Weights of a small transformer language model.
Size: 15 layers, MLP 1280 SwiGLU, 45.1M parameters.
Training: a variant of Adam for these matrices, 286M tokens, 6051 steps.
Each number is 200 + 40 x the weight over its row's rms, rounded and kept within 0 to 999. Layers, rows and columns count from 0. The size before them is the row's rms in percent of the matrix's.

# layer 10 MLP up, 1280x320, rms 0.0402, rows 450-464, columns 96-127
097,191,231,214,178,254,199,166,102,206,182,250,165,219,211,160,184,221,206,253,212,265,234,223,162,206,254,187,183,208,239,207,202
106,211,139,245,293,146,253,185,220,191,243,170,239,201,275,189,210,125,184,227,251,151,133,202,148,178,220,159,169,113,83,179,171
102,232,229,198,166,257,160,224,214,219,162,220,193,150,159,160,257,242,194,104,208,154,210,158,177,194,243,229,180,220,231,288,171
105,127,277,202,215,219,143,137,181,201,179,208,204,151,181,167,208,234,192,259,240,164,223,267,220,134,206,197,211,262,197,226,203
097,160,159,124,236,137,234,155,151,232,168,254,213,206,238,186,214,173,203,185,168,246,221,214,161,217,166,222,206,197,210,216,176
103,190,193,183,228,157,199,153,134,250,276,244,210,197,201,248,174,275,271,178,191,217,255,127,238,203,255,147,202,186,189,190,198
099,242,231,214,245,165,151,232,238,271,237,148,171,200,167,198,134,260,148,183,154,195,240,208,169,171,175,181,223,227,195,132,263
102,175,208,227,178,168,164,139,189,225,216,209,173,242,224,170,200,182,259,178,190,184,221,146,185,139,275,194,191,200,184,241,263
093,184,167,157,163,202,156,200,196,240,195,218,237,224,196,221,253,180,165,215,142,138,219,221,190,154,228,218,187,239,111,152,225
095,221,205,175,230,285,186,265,208,187,283,144,240,237,192,257,162,194,160,109,273,173,176,183,206,148,188,229,249,186,222,198,194
111,201,162,143,296,217,199,161,186,173,225,183,224,219,168,201,218,208,247,211,174,147,214,245,242,219,149,107,242,148,229,172,220
101,180,195,215,184,235,152,181,229,136,148,237,215,212,205,237,161,273,259,217,170,243,98,239,177,226,194,226,207,262,159,200,177
095,162,141,212,197,250,220,245,138,141,166,229,251,171,156,198,210,199,191,241,200,250,198,137,252,235,223,196,205,134,159,221,180
102,176,272,237,193,195,166,160,221,190,83,221,175,186,184,201,175,204,194,213,230,102,145,197,178,195,255,130,293,127,196,178,196
094,196,128,182,242,178,253,252,208,214,291,197,220,183,251,214,220,151,211,233,175,257,251,232,218,280,155,172,246,209,174,162,238
# layer 10 MLP down (transposed), 1280x320, rms 0.0369, rows 450-463, columns 96-127
100,227,222,234,125,260,184,230,266,170,186,162,140,276,196,339,201,213,171,249,192,243,209,141,122,174,228,189,211,184,182,195,139
103,236,176,279,207,181,209,188,181,192,189,207,156,103,163,220,249,207,191,178,227,200,199,224,112,195,183,191,235,194,210,199,207
103,266,219,270,204,231,186,179,122,191,131,218,193,130,164,179,243,229,254,156,136,207,179,174,201,151,187,193,118,303,173,295,136
106,184,193,171,153,146,220,178,241,188,231,293,205,192,210,225,129,129,181,206,168,152,196,183,224,235,177,231,214,190,217,191,147
095,215,209,219,154,261,179,220,213,249,199,60,199,266,140,205,223,197,164,177,262,151,193,227,207,232,160,214,223,218,225,215,200
102,251,184,194,193,148,259,221,175,223,173,226,225,161,214,197,220,167,206,173,191,145,90,218,110,185,211,235,217,170,108,206,158
100,222,156,139,206,179,167,259,204,220,189,182,217,230,209,162,183,210,239,204,230,233,223,186,205,249,235,234,238,183,154,134,173
105,273,247,171,179,132,191,243,192,195,254,192,240,258,198,150,218,254,259,227,169,211,201,177,187,223,84,110,237,240,173,239,225
097,172,208,157,193,257,177,130,200,164,146,244,300,154,206,155,144,243,217,166,228,243,111,213,286,251,200,233,121,242,141,182,236
096,178,170,190,234,235,161,198,218,172,262,138,229,176,224,257,245,198,133,173,240,205,205,144,206,212,175,256,230,237,204,176,209
113,219,181,179,284,142,202,195,183,182,274,199,246,271,190,174,174,225,214,208,154,231,167,219,149,180,236,174,222,63,192,221,185
098,149,249,204,252,157,222,166,206,220,194,168,186,183,212,224,283,246,225,247,147,222,239,234,187,120,198,201,223,169,184,266,213
096,296,193,250,264,165,176,217,244,241,153,175,193,176,193,170,185,198,225,166,114,145,228,239,255,215,221,153,277,175,238,206,202
104,233,225,297,172,271,234,150,212,162,168,177,177,226,206,212,157,205,196,175,238,257,199,205,299,140,177,262,245,155,134,228,218
# layer 10 MLP gate, 1280x320, rms 0.0425, rows 451-464, columns 96-127
106,156,189,220,213,107,165,138,257,275,201,148,289,145,231,213,248,120,193,179,273,192,139,250,186,194,122,195,282,177,153,179,186
099,163,198,206,219,186,214,162,189,194,208,209,230,185,189,194,220,212,214,240,113,201,172,182,218,114,170,229,200,235,144,204,160
101,164,190,248,305,199,203,196,248,188,227,195,290,159,206,122,174,166,269,253,212,150,224,224,182,220,207,206,189,210,215,213,243
104,197,160,180,168,213,227,224,247,192,220,82,213,247,133,300,231,241,183,154,216,155,185,179,233,152,156,198,273,220,203,194,245
095,191,147,201,235,188,255,207,234,200,259,121,234,215,206,200,211,179,256,93,217,229,184,215,127,226,184,162,247,202,153,143,273
099,240,190,177,266,217,204,216,215,238,117,169,227,251,251,234,277,162,290,173,175,208,203,163,292,165,248,252,238,177,219,223,179
102,202,223,216,137,175,155,142,143,270,147,207,169,214,173,205,176,193,284,257,209,137,243,179,164,181,186,172,152,222,198,159,249
092,220,169,144,262,195,146,203,215,203,161,232,208,177,245,267,221,220,242,144,186,172,196,153,180,108,272,220,129,282,91,192,216
098,262,180,186,221,225,208,208,222,156,196,185,215,232,229,244,150,232,207,232,190,227,170,262,201,233,214,169,169,177,137,214,268
106,253,232,169,197,189,171,188,214,215,213,220,217,249,182,252,190,164,230,146,200,219,163,230,173,120,235,203,153,207,171,186,207
099,299,123,227,184,110,196,224,199,231,196,218,234,163,215,205,190,197,245,162,173,138,228,228,197,224,214,206,120,238,158,164,160
095,219,77,172,142,197,234,278,131,291,136,196,181,228,156,191,216,228,184,197,129,216,200,98,162,181,196,226,208,247,225,123,189
098,249,197,192,181,156,233,217,219,170,284,221,189,247,193,177,282,135,243,237,179,241,275,182,122,177,168,267,217,228,262,274,229
090,190,160,225,178,221,266,270,280,238,245,199,153,231,246,262,288,176,225,192,128,178,244,229,183,211,162,134,241,152,133,141,247